Each number is 128 + 32 x the weight over its row's rms, rounded and kept within 0 to 255. Layers, rows and columns count from 0. Numbers have three digits each. The size before them is the row's rms in percent of the matrix's.

# down: layer 13 MLP down (transposed), 2048x256, rms 0.0678, rows 1698-1797, columns 192-255
# up: layer 13 MLP up, 2048x256, rms 0.0756, rows 1699-1798, columns 192-255
down1698 098:152102170114161136109170125120099175152138074184054161176102103138096140119144111127130153121152130180142120155077082178133086161167144092144120039142146194158113122103143124147188096092059138
up1699 102:127205108143095168111143138115171084167140209145113139083103101108146114127124123117064085157171140139189132083109089163138136120153139098160123159110146159129042133114183153146083199120153117
down1699 102:086097096093134136104142108155136119197163140182120064152137118141116133113137142131096152111161062118161104127175172094119104079163115119162073095147097151161129104131101094147212156141067129
up1700 093:144134108137129088126106112165099099089110123134155125123171121136133139136102141105135139051150156083105107193105175169088136103146124054163150138064111140113167137126109141112086185146119113
down1700 089:096122129129159151138206124089087205153095135105109136189182131144122141132123094145150137127135130098112141108144177158146096161163062176136103123143132153137119094139079098162138169057209162
up1701 103:167111173124166166124134174146195132107139161114124153104142140127132124207132114127070114043157169087111153040141089150140101118123118051108135147100110098056116146170154160096107172118098158
down1701 111:128140154143138108133159095142105124103125199217094141134127121107169106117073091165134119140161054163126110127139190138107105057074165072215194132175168175150150104131106129147088158113155121
up1702 106:108098085072194119104158156105143087154106100141131141130110142167157175157088082148112188070088170068177072150153130098085178125086102122149174152113096084137111145114129135167118178199162172
down1702 105:145106082095089139113091134163088135143113133084187111101127163110121124112163153136144118190129091148126119112125118158133177099087113127124158107138147103076121147072074123120170113065033103
up1703 099:210157111123096157105121120143084143138122145185120146141136058172117129146113193126168145106105141133113113163097157121143110123095162103147157122124103130122113081109155185208128155169134111
down1703 101:130142070115052078140146099126082164107085112143087170139180136153095184082158117049134111137151092146108072135103090112142139135116156164100144106193100117105120098149109092159162080162088117
up1704 107:142090129115106117162154109073145078127149171120121170115173151192135106092152153093113146118198140157089151097130093087181095152151136131130093098142125129139139136194129123142134081159048135
down1704 102:072117126114116105121113100168168173166158109127130080134130169146113110049169105114106116094194067052123178146106122084186081101113152147115156140120142145152121078186111123176122122142127164
up1705 109:103096045061135132110105146091185104141087158120164167159178070112182115113124120122191065090183072122111117126176091108086165145136138103118103124160149151158187159132068139117154099124151138
down1705 114:122115204119102125179117138209151131138110086117097141111109152104124159125184182149190160117121189144112136104166114118152103167131131110097120102115139134165111181141082128129158140129094108
up1706 100:121139119106051150131156148203200100110113141110100151134135131141124138171190145047128108057097135135107122118156095121096163149190078122119078152089193100080128164164195189158117155088144087
down1706 101:178132192141114109113150139127092149134146151120173124110107083175118112075130156084141111115104103160082091180088112132144079118097141129074118137166143102135147147106203154108146140072117102
up1707 081:131151110060125097110173144137078149107131177150126147134142063133142137108123102193168138173105088169089097173114128157120116115112123108073150180140149171141110065048140109148089174091104158
down1707 084:153084132211120146143124136093163099147108104129086124118108140126142162124165163100130172106135188129163110083125121120115211137187100109146118094158113152058087153163114133109130101085107129
up1708 089:145087101136186154133092154138159148150077221146197121120127109179095121120108143143129060130177112179170146153176170159129204092154149151093055100090100176146133173112148105133114148106135122
down1708 086:078118105165156082128122121167128140047145096118124129083088132106128151093141113115119124138106149146128149107143108144103152066045109085168119139184158087143121098152091126142089133121137117
up1709 096:198142135122115172103105192102170126141109115151113157127150187152100085137116131149131078142088137074146103030105110093173174135136140108158114126122161115149226119160122102163091155141156123
down1709 089:145102149109160155140128126097187171142122153111104118201077078171110108065109126100121144115154145144110042144071116057131128163108169104198091124142154099167117132130129107163086131072114122
up1710 088:148138112137130108074139123158123125151182109156109168117095118125143109147219120104112073153112104101170184167101087146169113122098180126091150150080129141139202120138112112148103153104081117
down1710 090:171166143126111119120158079090097168120091113104073142157080069164117103176138123108148181121146097065086044108164147149137082111132109118132203114166163123150089135127135170114105122151121140
up1711 096:145158093171130155108135134119042117104190146097089095115128076122084129091121083144138134072091194148134141137101150133140120126140137159053109116079177166134126164130141162071078111078092156
down1711 100:146128131136099090127112147061172138113144094112110137119138085103161165134116158120131137080139145103121126082106080144115126143134139098125094093119100086104111170123183127119157174155151099
up1712 098:119142105163141189115123106107093078150179129137163143099135072157122118120119110142164081100140079129162157161069123161122116145221159075094074142162191121076109151147158115170121179100132180
down1712 099:140171126169203110089149135159118169125142140191079174158116112135175137132065153146180110200158159139140130165196070131089080082153144121090111071158153127080082206127120106163114148092139089
up1713 104:093097139153070185118149170055120098107129090152125151126138126165128141152089119137140144119073161125110236119129103143162130152127095098139184113148108107043130124107116127145144159165113114
down1713 100:076060129154122137148170151116054130196124191120157090084133144160106170108124102122100122189138108136137105062141097108097060128133129112135164137113141118141147074125087118119094181133105127
up1714 107:170089107187117118145113131134157093124158101131108144120180102119113142122153164161115098113185093127130170115047128149147146155191173128091133202130109112119091110137100115171178131088119101
down1714 105:089174110117077115123155153124122133144080144177076105128152189120147114117080128151207084112131168127194144064130139150130081142143195103093158179164147039150122171120123134134183144073109137
up1715 087:105096079132109155062190102162126139161191105133118099165139124115119045136098108118096061045231118160155109083055135195135118082167159140105101172138140084142157119147086128143132126183158122
down1715 091:133132174138145066139074161131133143097085174185177170156097127148100198107157147120169183168092101145157170157181095099134146152106095097132125104123112114140125109133185123142111127040108158
up1716 101:199121089100142143123112108127083178131168146140113106092171131159188101210120058089175147115116068129143159110140135169094140143131138123099139180193128174114060038159151121172135197147109098
down1716 095:159139139170102131113123175103153163108100125141154143128140069111108170129157142093107122057131117138080105174122084163146132131120151126125098148138121140107148145116070151092127145159161111
up1717 091:178146119145168122096093174105106121140122140066151096064130131143124118168094118126153132095068062094159114183099121186122110155179134114098146167145122133123086114111079140142138118122079145
down1717 089:069140070134147124122192128131117121124124153110102149178121155095112063098089077150145134207091212134146105074066086084088149156080107158074129196104176202075159081182063155096118135138127185
up1718 101:070149140155132194153101127155094114068079135132160117108140099158128138059136141087134143118191126076082147111066131178118155138178119062111129118164111101122185127127141129221102127081101146
down1718 102:164147131140133131128141106133137126139132150161161100161051112173194102151094158128127152129138194172086129124076128051115115123144127136186128121069066095127100172162139054103100125095164098
up1719 101:148109149109098144197132153156117115126124131136150147113201095103133097105090128124138100157155141131148104145126129107141112103191149125065166132111114177133113103108165141108059172145082167
down1719 083:149119175088137106188150086111122160133156178133160110118110155133171117165136151130082157101114157110131129145155081156100116123164073158147094097085182123160040126154099115140106205102132126
up1720 100:097170076070122144162133183088180172105182108103129183143100122095232118107097080155149153125103147103089090075108132087161118084121163044159173194138133148135142070095138129124102098097120135
down1720 099:154150167143134097129145132152119065157127135153119141116124178096125136161123118151110181165114175045203164129178111089073177103121098105035092073105111120115143195152095138159133147138179128
up1721 104:134138124130122123141152118188141132106161154144085125057116078122161138174101129132077152103160099129094157059110137196087187096153136088181079140103125192139096089137132144149110109180125090
down1721 103:104114155155030153194135115105104123103106150123119136159125163131114156073133093113143154115101122193191148103164160122143162130115102116135145134173110134193099170108125130127091128173095131
up1722 108:093111107123104134165182125130105131114106155120122143151149139152190093160102092106166161104148104147126120096152105179133110062116107091154135181130097152134179122183151181159062103116107149
down1722 101:091164129120137092161148101136145112084125111099153092091099177166166131175113139125120157127111143146114154133110139116146099141151117132127113089077147068139136137117127131123172133183121158
up1723 103:103059186146091162112163113149104143124098184154115192142086102111104111125121130203146165078141145113183191105194159128119176104127151082134103123157149110085088108129106155104086128143162098
down1723 101:112115151105076096094169164148134115136098146141146154124120082115112168119180098142131126104152087138157139121073168154168167117083123096107109160131123115161140102130085130130126175053132156
up1724 097:112075136092107172127156072064110103166184153064143125151113104135137134092197061150059097140087123138146148081125109110198130098126121124114109161097159175097178131078143170168117155123084123
down1724 105:153147135239132126076135123072089171125139123062077102117109123156183122171138145064168083161166126114087133172153140165122108147132144123198096102136087069114104146144132195087169125194159134
up1725 093:144133167101143103177142164104150113167110111148099150074147121122151094139132149139129122110119136112092134141134126130112130102166187121085163104141063133098141117142104126190110166187149090
down1725 090:111066122124183189153115064111125213118134148140111118145121107141079138099160119105147139173158134095124103172135150097120070124138141055119108105093128121146146103100150196128164108096094095
up1726 099:143123123094100122144104121151106112136220139111080153112141140085089106079143081091170120128152091136114145122091136131188132119139136129101078156123090155131106082113143163145122140133116096
down1726 090:180146162091170127169095122179097155124069139130207192089073093166136136165130154135118128103102158065115116088152141128108166118149073124135121084124124129119143118092092115151064178103098129
up1727 102:084042113086106132147144123087198177138127149107143090134099116106149110167077109104189129105126073197140089146094075068127105066107160139162103161170149098099209125168134120146115140095092181
down1727 103:183164099149113148139150122102096110105138149199127109105160128171100067161155130161088070157134144084077122091170138208092102111124129094116168111119119121141133072161161110176095103100157124
up1728 092:094093102114119114131127109146156082158171133127079177145103096108175145125107133154164095129154174121148116121111110167101168078121063095126105107129112128108091144164178118134104110158151098
down1728 099:168107158042094165122087132098154136161129105126165080119148157187163166169164177137073157107104062103156133128153170118164159099150123149138118146103127153114141080083155122103073106157148099
up1729 098:157093103085144180127175135148110128149172191121127189090107133111140088117167121184126151117156135054117116148141132117105076111179199136123138108165088109100156106147165153152058140145121183
down1729 099:104110136089166119061121188162088071105156099161115110100096127149151149080140114128111146131100159129141199146101107091171119162127186131172132088134125118115153182168121085110147092160118167
up1730 104:154114076119143145178083111037086117133084113139146107132105119150134106175153130072081169084116142122134142161119097145185179020196088136151135172140119140129125110136151144137128160178122130
down1730 099:147080106137161193118122120130160145070141108131127099192152079109135137147139132140126131160127068146133141173109105166086100148150202114162143117133153115153189213077085126158124120144145136
up1731 106:186107084069151142125102175082074135172171108121123152116151090127125105099151122125202129049113085192159159132117138122168124163164081096146147149111128149105125079104096141118146119161141172
down1731 106:093171143105172118167188112143151116121160149137145144091119109118119131088086115137105109166177157191108148163148134164156159060087149142148164108111099126117098148074131170099107142122153168
up1732 091:149127123124135145119200122128114119154164168098141148154149117212082089126144110106135084135101132141180120054145113118147067175088127139095125191063131116133147121147145129175166129112090132
down1732 093:111067167092152061122084138154194110094139107167088168121105147077125098147123138100129109156151120057140148171146135120081143118099135072166127136093113063160131099077089135144123141173106108
up1733 088:084101128123095140131130149104172080210139140070180127195140130129154151077107099119150137100138151126116122122078082171095126109230126109164093127068129130163097115141191105170116149137150135
down1733 088:194084111128141128114069105151104165088164116171121185117147096150124105138143152168107177101107127143132100151226159137187145154147052137143154120073131091141191188119118148158133167141121119
up1734 106:146159117174119183158144123098171135133136056133168184120128142100135038134117088150107123136182123161163198124131080087179161108114105106112156140065109173117117073145108125191119117173158145
down1734 106:151157135198158154098233150113157106160082085106174096117123143155138126103030124104127087134137092170116139130149076054149132138106116135107143053124090146118074140118086065158156099085106134
up1735 102:180147126114128152144099115137097126147167129162135103139087070160185147059101172154123124121150135136071073103090128146161055142157085122099081126079093167119149050128192123174123177079137118
down1735 099:112095167118147130148065131113129099140102162113128148137121139099161117149165133131106117177115169096152123120092111046099086138067081099145134205113172112102190131088150115126091154136065155
up1736 098:125116146093084170126101145107204152179138100124103141163111133147094125233178099107109115129131114143151188087086159084143208106115179111153090132110092140133130051111153190121145172187098146
down1736 094:127127155149144117119169150176174118139142087148120080130154100121118099129161133090117177151177190217139120110102144095117112195143135137038182119142111083173125072157135055153142125057143154
up1737 088:160131111145093090101132101101074113149120095134086133140061059123182105185110160187092141151126107211149094117080119166157148146133152123162114196142157103106152081124080155117069114083145136
down1737 087:154150120096129155126160112069174073151121081123138084101171147085138138114077085106139160105173121159160185074166114122149119117129086172144137146102136128072066114137095139157171187094118106
up1738 092:109102151115149162113131113143095074118167119077123202131126100141102138105158088163183104115127129142132169101166088108199099120090150093107122198146146123112066120195168126120115117125085082
down1738 096:119181101167163125055108116158147153127139188157112168125117110144167123128094132091126110075167140157135136133127102128102085161094148112105149162120106125170060158178092095141122168138103144
up1739 106:106110159124137191113176066145204102152153178093121167116097079169115124128184128150128149111145124129062136065120091127102098119174134130151120155138085180079180136099111172086100113133113069
down1739 105:109148101109113100138099094118168152177132166124091169167177145114092135129138132077103157113078122100097128091099131187171150090109172105130103158093164159129175138137195090194096164049151094
up1740 103:109137163107161146133136119106192124138142111116136127093106091106150121080163064095181140134093144186149152164117192175150122144114148100206109102133091163121078069127157117127121132140156133
down1740 099:087092099154128069161141147122190113184167162128089118113126100170129055144093162139164108126120093163140101088121147061172200169099153110169114128139134053093130128058153150137181080101134122
up1741 107:159125087120122069147077107059113076078195128176120087127191149115142089157120140159152161178121075162160120148132144206069135201139140096133128116138112175142115134155122184130133145149174095
down1741 100:138119084152175084114160149176123114146128167084089095162166122175129118132111086116087207210169095084151144191127152157096077130102120101104104164060119142114116163166080144139149128170065149
up1742 093:090138142178082060112118161078116067114133127181116121116114125143098131094085109125151113047131117160089069159143125187115084164188144085116144145121100186107174095140137159133082151166168173
down1742 095:164116113114166165091095112139116101156108122125120106152077106140110115106067132099176164167115107126074130101069141157130093098133184161167158069088095130113123123121129100153163118170138115
up1743 106:115142120130119124142093140172154101124093196096111146124114069122121123102097152174089131102116121151154163151099101114148119108152125145078105107101096119127155140156143160138109151212158180
down1743 109:080069110178097120123120133108083130109106130169109146144120161156113179118150079135098095144152088121177085128138094106105081138156116151125117204147116088135119093089128189115174133176082140
up1744 104:125109154097177083161176147120164083129120142170101172152113109122177111103149115094140157119142139135143081066078123143145178129147128144127119128192082125087068161159172103143086114135156082
down1744 105:114106162094114096159120118120137162142103130167086070121174186210115131076120181112113108148150180123200116117135112090145081184094164093108121090140156119175117086138075095157116155172164156
up1745 093:193135132122108118119106153088141106110142076153189155191217049153083113155184072134149059165137147131094119117095132178127131096126162125102136112127069148111119074151132130194152126133080160
down1745 092:128178153139141044076114105134165062150111092059182096117125120127135157093162182183114129129158113192170190144078109069059114152110067113159117177190149151100147091133099106109122099155152153
up1746 097:143146134109159058165211149125127113159144156123203183139129114126126125152183122172116112106122116109204125119153161095133114171083140138068129166086091106113122156149153189084108081104151123
down1746 097:150101098175128146113104058136086145160111084089164112104121151109110133106107151155147116137128150078044105215131093156114091039104145131142197140112156109182132116112089114112126160165097145
up1747 098:123147170148064145141102143100140110125138129200110114082092104205146144140145055099088086142128167143183122123181106140194156151156162084109114117119135103131179069155160104089116172119124123
down1747 098:115140170162130107109155077151119122186076139147109147167129130144114101062094098075142117148180152126138066168188153106131112176091084156053142139167132093173183106094132132134136124106143144
up1748 099:127137086134113138139096127110165103107131168088186103175179161119164122122138156126158120126111060113179138135151100155166116116116179084062087138121069110161088108166150120116125144120115105
down1748 096:094151122051207136115083069098150113117151120099172140136187154137159141133102147156146135111067145120118108110130141132150092174107061176143125125118165107183119129140122092136067110101070123
up1749 104:139053132180120116153140191125171155143115100164080122126160133193146096178104093142094160132150126155179144127131111161176165161166103110089129130159135115055136144180070148102155068209126124
down1749 107:116088111132117113128155033121201145174097135178195107133104095112100166131117151108146114165085121129129146150134096110104141100135145080117139172171115118148095128126097139140118099128091154
up1750 094:101138127126093152153091118097109137140180155106187092166150124088102126130198179094119078099088055144143119119144147150147169141211182146088142178065153125120122113135063147154129075107165093
down1750 097:216114146141147164055104130183089195124116129131153047144163089141140103095126110145135158067093141087132161131129122146109079107164124145146131160125155123092167176186119124159098059139098155
up1751 095:118112204081151182128105135116151105119160138087127138151144133165117115127156166108120152165143044134086130107158110132140119076113122139098138129066152143114108117135090115117141085181157117
down1751 090:152135100075107107140108099129136090109096112185118130136126145099096159110119104097141133084156081148162126089075185176098114112131113144145141143114106106188117185088166126107104106092149082
up1752 098:084138102197152133107124061093141128128150140062131112102089127089188150134116115145105162102119140123111162153188105160183091112157149115125180089148132140108147088155149173172096094119119118
down1752 100:131131137076133172136148111199146118093131096102151100138094146086109162072104146079128205150152120176103153129096091045126174093158100142137156159136121066048123106109133077145159132137117151
up1753 100:125157173118108121136174094095103083111130097140190143195123093100152107128100158116147107096158138117123134171084114129150157123139237136179126133161106180119089080115146147100086152129125155
down1753 089:139149161203141149115125096140125162098098132148131207145101178085088112155104115107076120147137103157111142134137109149129143127171131152140131149122099133124147153118187123142060114193130151
up1754 108:202098124136144152140145131147175158107132137153070127154134161124131119166169134098161162099102097152166141082106082129112159120122177144136148144183083205087171109181180091126080094110098143
down1754 103:100158183176143140102077143098088097150175150105069114165116076107106135191165153105153087153126148196111147167120135095127103062133142142102107094163108057190128141116156112147101102177054176
up1755 111:120147114099117155115153102069139116117092070150165105156120134086221110147168091113123151150058197092072126043148100134129161169090185128180173128147107166147148054139101114125086120101175107
down1755 106:097131127175147094131108086140091136159125101136132125062123110079173098110126110106127109156127154212142182067157113108101159119063150132149126101091101140061101156161097055136112146150108111
up1756 101:146073119118134087116134152132205112168107133123073164108086120119172123179166145177155115082126156212163135122133138166198108146204126125098072051132166183044141103178131104164092075167157102
down1756 111:150094056179101143152192095101133186115165113178131118136093091104153173083126047109097149151180148122188138147197120122055176130150094083124124131124115133167124116140122155107129103127139146
up1757 103:120120147078107126103092162107134101140099120140125177110077095105189118160124108109093152050133158086215184101173159144153129153165154066095088135146131125118235121103101168173095162121177138
down1757 101:163114129144172156133175107110070136177161121144101112076157140107142110120127160119125108158139143110138142078148151106125129141098088170126155112145142122160043099068127131125089090154133132
up1758 098:117155114117167186156117124118137204177159127177108142056146142112112083121112076153188106110118143107095186107126138173153106123073130122096150145166165121060135131141102105148047070141099140
down1758 099:166135132104093112157111245111138113127135135145143155084137111102100134190093112140059049102107159149147073111135078063128176128112135105104105132076133108128143142120152070079141101129172125
up1759 101:176114090118176110133121176133120141145105128070112111129094119157152066165078126076145159139110106123085139145154174122119139105126161077139124102125123120081085114143143120137152143128173106
down1759 103:134139191125177124137131157144134086082156124140208142155136123132096131060122155106105141146103185149078136146114068157111137204100175140098132137138167140081074123155130121161076094172128120
up1760 101:146089178121107166191115127142168147143170155119164125103079146145143087132160082154050130112131149184087080092179080121188141126140119121150204126155139120156113137142128142192155126123196096
down1760 100:125073173138155164122121143150127097102102118070211140171147147127149146174123160119135117173134139124160164110169157142133149144141089116118080134092107137150100138138155187050121121131111128
up1761 102:113125097039125128136134126124145127108119129152078177093186127110144142173108060146107134113195092156093182085105123097162190119122111130106167108067157103097117075143127146081185131163138130
down1761 098:064122133149154125136106184064072120120207149138149127115161164114104142129165174148109193118133072105146138146075165140123125157188143119118121149146100155109127167127163125144153126122142111
up1762 099:166133150114139127129160170088157133186110123116139139123131130190122066195175114151142119109111115079108140114087114128139156113114148161084119133127147144107134073102094116117121129124152181
down1762 094:128080116136127098078163121134159111090166130139121069112141112135106059124160101137105094140111158145209132144134106122182090116157052134124113100142161144162192097123133085105030121139135101
up1763 096:119185057175151120159180118135131099125101135102090158134194061113143118093109075119172129113180069146079135116152122109184084125174139129139119168159104140090122099159148181161112123192107179
down1763 096:149139203162135158080144130155143120132129089120092112115123099185118141166142124130096067134095066153143138085116100145102145211122132146127074129136107156093168166140089090172134102158126113
up1764 094:128066115056121143135140115155168108162165142160176128177145116095162127167171119162225126152118117133105136101144123154163139119137131124073138101087133118116146035161181106181083076129076121
down1764 093:214145124089150152129122131096148053083084157154093106074070134110104157102174160133088081137085170135091105111192117110143092180155103135122157075175078173121170105113143089180098139124177133
up1765 109:202127147158153069153124097108206097086175163160171139046153114147111174116157096097125106103118132086129106120128135061126119126138129106089147095132046147088156128125106124096094174174106100
down1765 108:100134136161182158131118090117107134145092117134181113217114110084178136159107106120103142153156067099132135134136094173081109161121123104148136089065135097125114161148035105105157172148111089
up1766 102:159137174116134119151093131107124166091094103083082184152147092119124142135186172111148129134151132066154110102133142172188121131132116079056105077114182148139163124137127123153075157106131160
down1766 106:101095120168093172129172105196137093154176181198169068056112138090114145096066086134163153123131146179111148134152132097091112080070113129145134146127167116108090142110144156139186059156104144
up1767 115:063151114178144125118130103150154146163140119157102151110135160155141110130092087104153157118149130124136145149120098146081232161147142147152097170176084127119098114130078144107128142120100147
down1767 122:082161134117107194145142171150058139081135164110070174165134170129138162154156119116150125122087125134122101161101145141199137123120090119126127138145123180109131132127135092119152111152101175
up1768 100:208056145155134084101135130128123091173117128143110153168099039139106102117096114128142065085114127105120158161125118109160179135158089162136123166122161106136040128124167121151155129118153194
down1768 102:110141097167066170076109159101200121163119159127126145131117091092126161112166095133137205143159122073101080109137183137173143063106102130123126101124115155091142130137129127166192131135130124
up1769 102:111100120103126108167140113135167094123198136120136104127128091142143109134172102163130154054085103130118127119160049104132090093113134115145111122153113099134098077140162113154062091147120160
down1769 095:094107093196132174140169125137112124109114148150141118116126211120101107163138107121150097162104125171141088099080113143120121108157064154150134169095094115129115125093148130113065103134101118
up1770 095:183156154123138099144180120140103110174110118085203149121156108131142119169163112184152120071092120114056105158086114151124141106130112082132172139151186175083183113109120079085136180148165105
down1770 098:160197107088098168145149140109115145154112157113105097131060094134114154128153084144139153092189087110132115134118092073056100096126169080167116161171103090122133126090158112143165106146218137
up1771 087:044097134134105143179154064093119145119102136124140125122134117094157126101177138153146083133135129124165164146102114129071207107122102115105117137155195190141139033159142108107154155138169111
down1771 076:153165136139119111137084149120116150172059120121052162110152133178156093147127108199129132083151152161133108150152104092211137112106092121142147152160113102140213201147132201183131148123108161
up1772 096:121118107118171165163120132141144120108106128156146137154098126142112102140153101138173147141159137108132088067083105132134146135173070081111198209125192166134094092110151144133106131069114129
down1772 090:077113171089115105143072115100164072095144133138114112079133122087145175139197154117155122119151112170160123216094155136108114130122158159157100155095080109140132138132127084137110080141123113
up1773 115:182098135061122128162121100138106134158089123097129095136110090150160162162166159131161145109175141094157126138088108110165161088104106126110066117172139140108134136106153157132077118103126170
down1773 113:113117160148137123142167149107123091085103115171088090147172119190161126177146155146140177188148104140119100159119085091068111109154180141116059111110116109115115111107161134089132128122019130
up1774 100:189091106088168094115185111093150119158104119086146114120122121127179154064188112094202093113105056129063136087119144141126129130118151146140171115132089125109150062180147161152088142129116087
down1774 101:157144151140098145102138139121125152151079118100135098096186148174112172152086098122135161147114055201130120154131079146150149147135095094130120119145089123097140097162094069151145161131071133
up1775 097:073134120085132168189124114054142137134096114099124069107127079113182087110127162073137127148076120114050098155111145146086139162109155140046133120146127097123183138133177127140139087097154127
down1775 097:113184156079190111127123118163102132087147120046131062147148161138119114086166134149154124090140174141148161107121140141117132081129164095136131118086185118137179185171105086086129182103123078
up1776 098:134079129154145149155103123162176160092155178159140190075116124127120097116162126119143112121177191117150151111203144114108156113170136095116142184196133179080169178131162168122154133109076105
down1776 098:081190198054236170120083123117144095030070153184135096176193144153116146116108096126119138121128120103152134153111079096131046115064166105117106132078165129139125110106156152108136078121094145
up1777 097:154105180102134121119104115159094159140119153044111125134112115168118134102121171107141103118135061072158132153139150149108140143175133115153110051115177146127119169132098147138138197086150165
down1777 093:143126189135110122058091100114176132141232170094208130102116107116109111093168121121148080069107106117102122178109208136061083157138104137158107125140111152123182136164170118075166139162177152
up1778 097:134115176122093165161206171115160124178167111113121156113165115146101125099145144154144129102139135040142171095068121101112115163139108098102182144148072110140148143151130146161173095149102152
down1778 092:106148127114089101085096128132088107139099113117155146162078102124176138107132132103108131083114098172118135081112128110074184153148168081182166132148118135111133146133129115153147095101176142
up1779 092:054114069138116185119140119138121090122070141116131140146087120155140094141162118092119102089101158223156179151116113124174165067152130114166096194106137155110141134063133118168118142159110144
down1779 096:105136144119091162119122125069150188141123113223100110131122114102121120145138095166154176150128134100135159128198121129097087149115114147084148146190110122148111080090103168113114055155122092
up1780 103:140198125134152141128088118143138084108154208088143170078111121130124099192137123111121093102115145082129121113179143148096147100145155103154106101104198126108113124096117141130067159127089148
down1780 103:059139153158107180133119085102121136127092139194129110123126124132113114154084130088130152125138141160158129166152084141164111093184099107131113137140149162123180083115132110121106110139121176
up1781 099:159164149135146113148126180108147139217154215110153069161162117088159066177171104101159157134172115094147123064135149113190080124132138158092162145173086137148095103107118153137140126110108118
down1781 095:119200072066102144114131162092073109128155127158163150098128155105140109162141134098127074100121171142123078105128159122112120129052120100160121128118112091176172048147147124134135075166109142
up1782 100:086151137122099106181167154116084140164145139024144144132098132170141098155129109193179159132169139201091096103125131164159130081115141129142105119098127100132103168113120159120115071164212141
down1782 100:115169151116120149069099120169165059158115137148171186128175143050057096109177167143065145151089139122073106131122092168085119139152176149108179162109107103135173114114181186180086141136172159
up1783 090:177119184175127124158180165097192135192174142141127097102132121153120094124148169094153136141100131068099204038153131127128153148088139131124103105147144103113124148167166182091141110174153146
down1783 090:176189144099093080111139111146122149150098103124133097118089165167086088126102176136131182161113132141174103129124139151156136159085102146161172118120219127107076130122144154097170135151088133
up1784 092:139083117075087123160118176143132106164114109148159181169172105162152101148116134182100122072182101075200107137137162153177175134158148069111128149048091189113097126148166130075136167140185141
down1784 087:139148137152158122116127112111155171089140205151159114124142168146060137066140108119149114144117174167135150150161084123087130137182085111159110095120143087133146086096120064143090158145065096
up1785 102:114133112056124174156146148101175178195146121094107154117158151149109121108123116083113107140148102138187136094121118121148130147121173078153187169168099169126099074182128080105130161137117141
down1785 098:117174108124104118129117084094138059132118157146065136098078094087114140124123206125092149117170113116155153169114104165117142110200086054166107096094114135129146093079114118104127115128111132
up1786 099:088128126135103170117161106094141084112128138156150118068146104147151102110104132120113105106078133091165093111102131156146114147179094107077173176078147132133130141120138117123089186106187168
down1786 101:121194111167151065189108119134087132119149108117131136121041143099120132079108124128082151110180128068160108120074133121097086095138132131132172136136190156119126056152163102119074152170189142
up1787 119:189112103094143122166172167136052100130137114120127120152151086074135071149114083156129105107143070125106119153145130112167139104141111130091191103115085161136156102117144154112082124121160086
down1787 117:066098117099171115159126133160112186155141145154140148147137084151138090125161187138140181165092171188080089142125113133086111139155133172096097043112104122161186102100164170140119153105137161
up1788 100:120085133126104132184134157162160100168148120126097106120126106137192113208163146140115177127120137172133189145126108173127159133113115145161090119111124127069162188126092120099180145105117108
down1788 106:117142157129120131154105121123128109101075115129132128131196126060093070108103171078126100157188107152106153131176127122178193181060132201112120116091159114114097171092126115132138142125107064
up1789 099:128096099120138216111179121135120123158101098125116150125184141192129100144150078082107068071115089126092143131164127116174090134135133070118087088106155105135105139187125158112038125118091151
down1789 106:100093127068185112187153125147115154101136137160131111124159175158099119066090084166131177117095147105114140183106118059116130123144149131128171157183139109075130114145107107120135107120121113
up1790 106:187069136138134143118130163105209129189145163178139148144092105133147139168088125102099140108138125139116137178177105119138161151147132101125198093141086132080138130169159154130077143159135152
down1790 101:148120126119152142146118156159138135128173068120074101149112119100032165058164130177159174151081132175144098089073132099162121106118111187103105168130134093088092108168157176139119119134134107
up1791 103:142132133117104158148104115119142088113149108163109110080163118133171148074119143147123158098133146086093131155195121053099122148175074094128107126101187120137168087186149129117070197183133148
down1791 103:102141163142122143152081163096087077164095092091122107115136109119173126168147191154103111143046140152064153099123139108088163115109132113150091118129140141100149180087098124115109137112050090
up1792 099:148121180093164107115198151131132086146181134134116140126108076099121147102113101116109143134120160122145114145188122087114177135180105123108147187040179153081132145128140157133101130215132200
down1792 098:099135083146134143132129101105110129165130218147069104063081114084115110066113171109185180142181091126145073148097204159119145165103176121076117170152107179115079049131109131057139070085151095
up1793 100:090163118109086144172147044143092109072132172149099141170152135128153105172105088119114099083133142181118115125147135108145151076129061139147110134094157065118136103124139102146093126112174172
down1793 109:141136065138136134139143141155073087092151162098090092086150131046074126091090128136149132162076219179106139154177111132124134122128121018165170149138145097125074157145122110084176026139168181
up1794 102:180094134173123152133128114074163065097124154085107162105116134160135146217120174131111174087115133117081121099147174132107192127151225092115159107161090181092132120181096158107103140095187118
down1794 103:138144188171133122130131122138127149128148080123108133178148171095148095075146113121140153136162125124144159072129121133082145119166180120094146127116125111071106154082100169116108158157113196
up1795 105:131156149169102188145156118131166097127116134041134136084044102126113130105166164099149160135134172115138125134116166101116185154134166118128130135168114146112148068137141195169096148145147083
down1795 099:133150161136152132057113174160131181149091124163142081108169134113148153141151158087089137151086119131187161136158117101119162161113042172149072092142090121106169214137078126105145074068126113
up1796 096:154053094153141123109167117103071196149163123108103130011157095102114111145153114156168137114120170109204194148141189132130220109133169136098126166173129149110165129067140151160170111166116110
down1796 100:151095117143127103174090088132067091124072122170101127149094098108138167089163216131110160119108137096134153130066075088087176139151111137174142077075080156128103151124105138122109133142107127
up1797 113:180135191165095166186132129082130080145124151111148153085122157120118078098138110169119093153117140158192171126138119114150162114104178138142125131055101158119147156120099138144135197085122085
down1797 114:097163105173101089195133141105173087076172101116140132062110098129102166157120055141183167129161116152109114084145109110115131099107118103085161147100116140159140116091133046114188135107135145
up1798 101:149120167093156087153179153117115066141128132040083117108181132189157132162187129108163148071144103101122120147111121170072216161161159094180121138151117144107103111140065123157159086104119156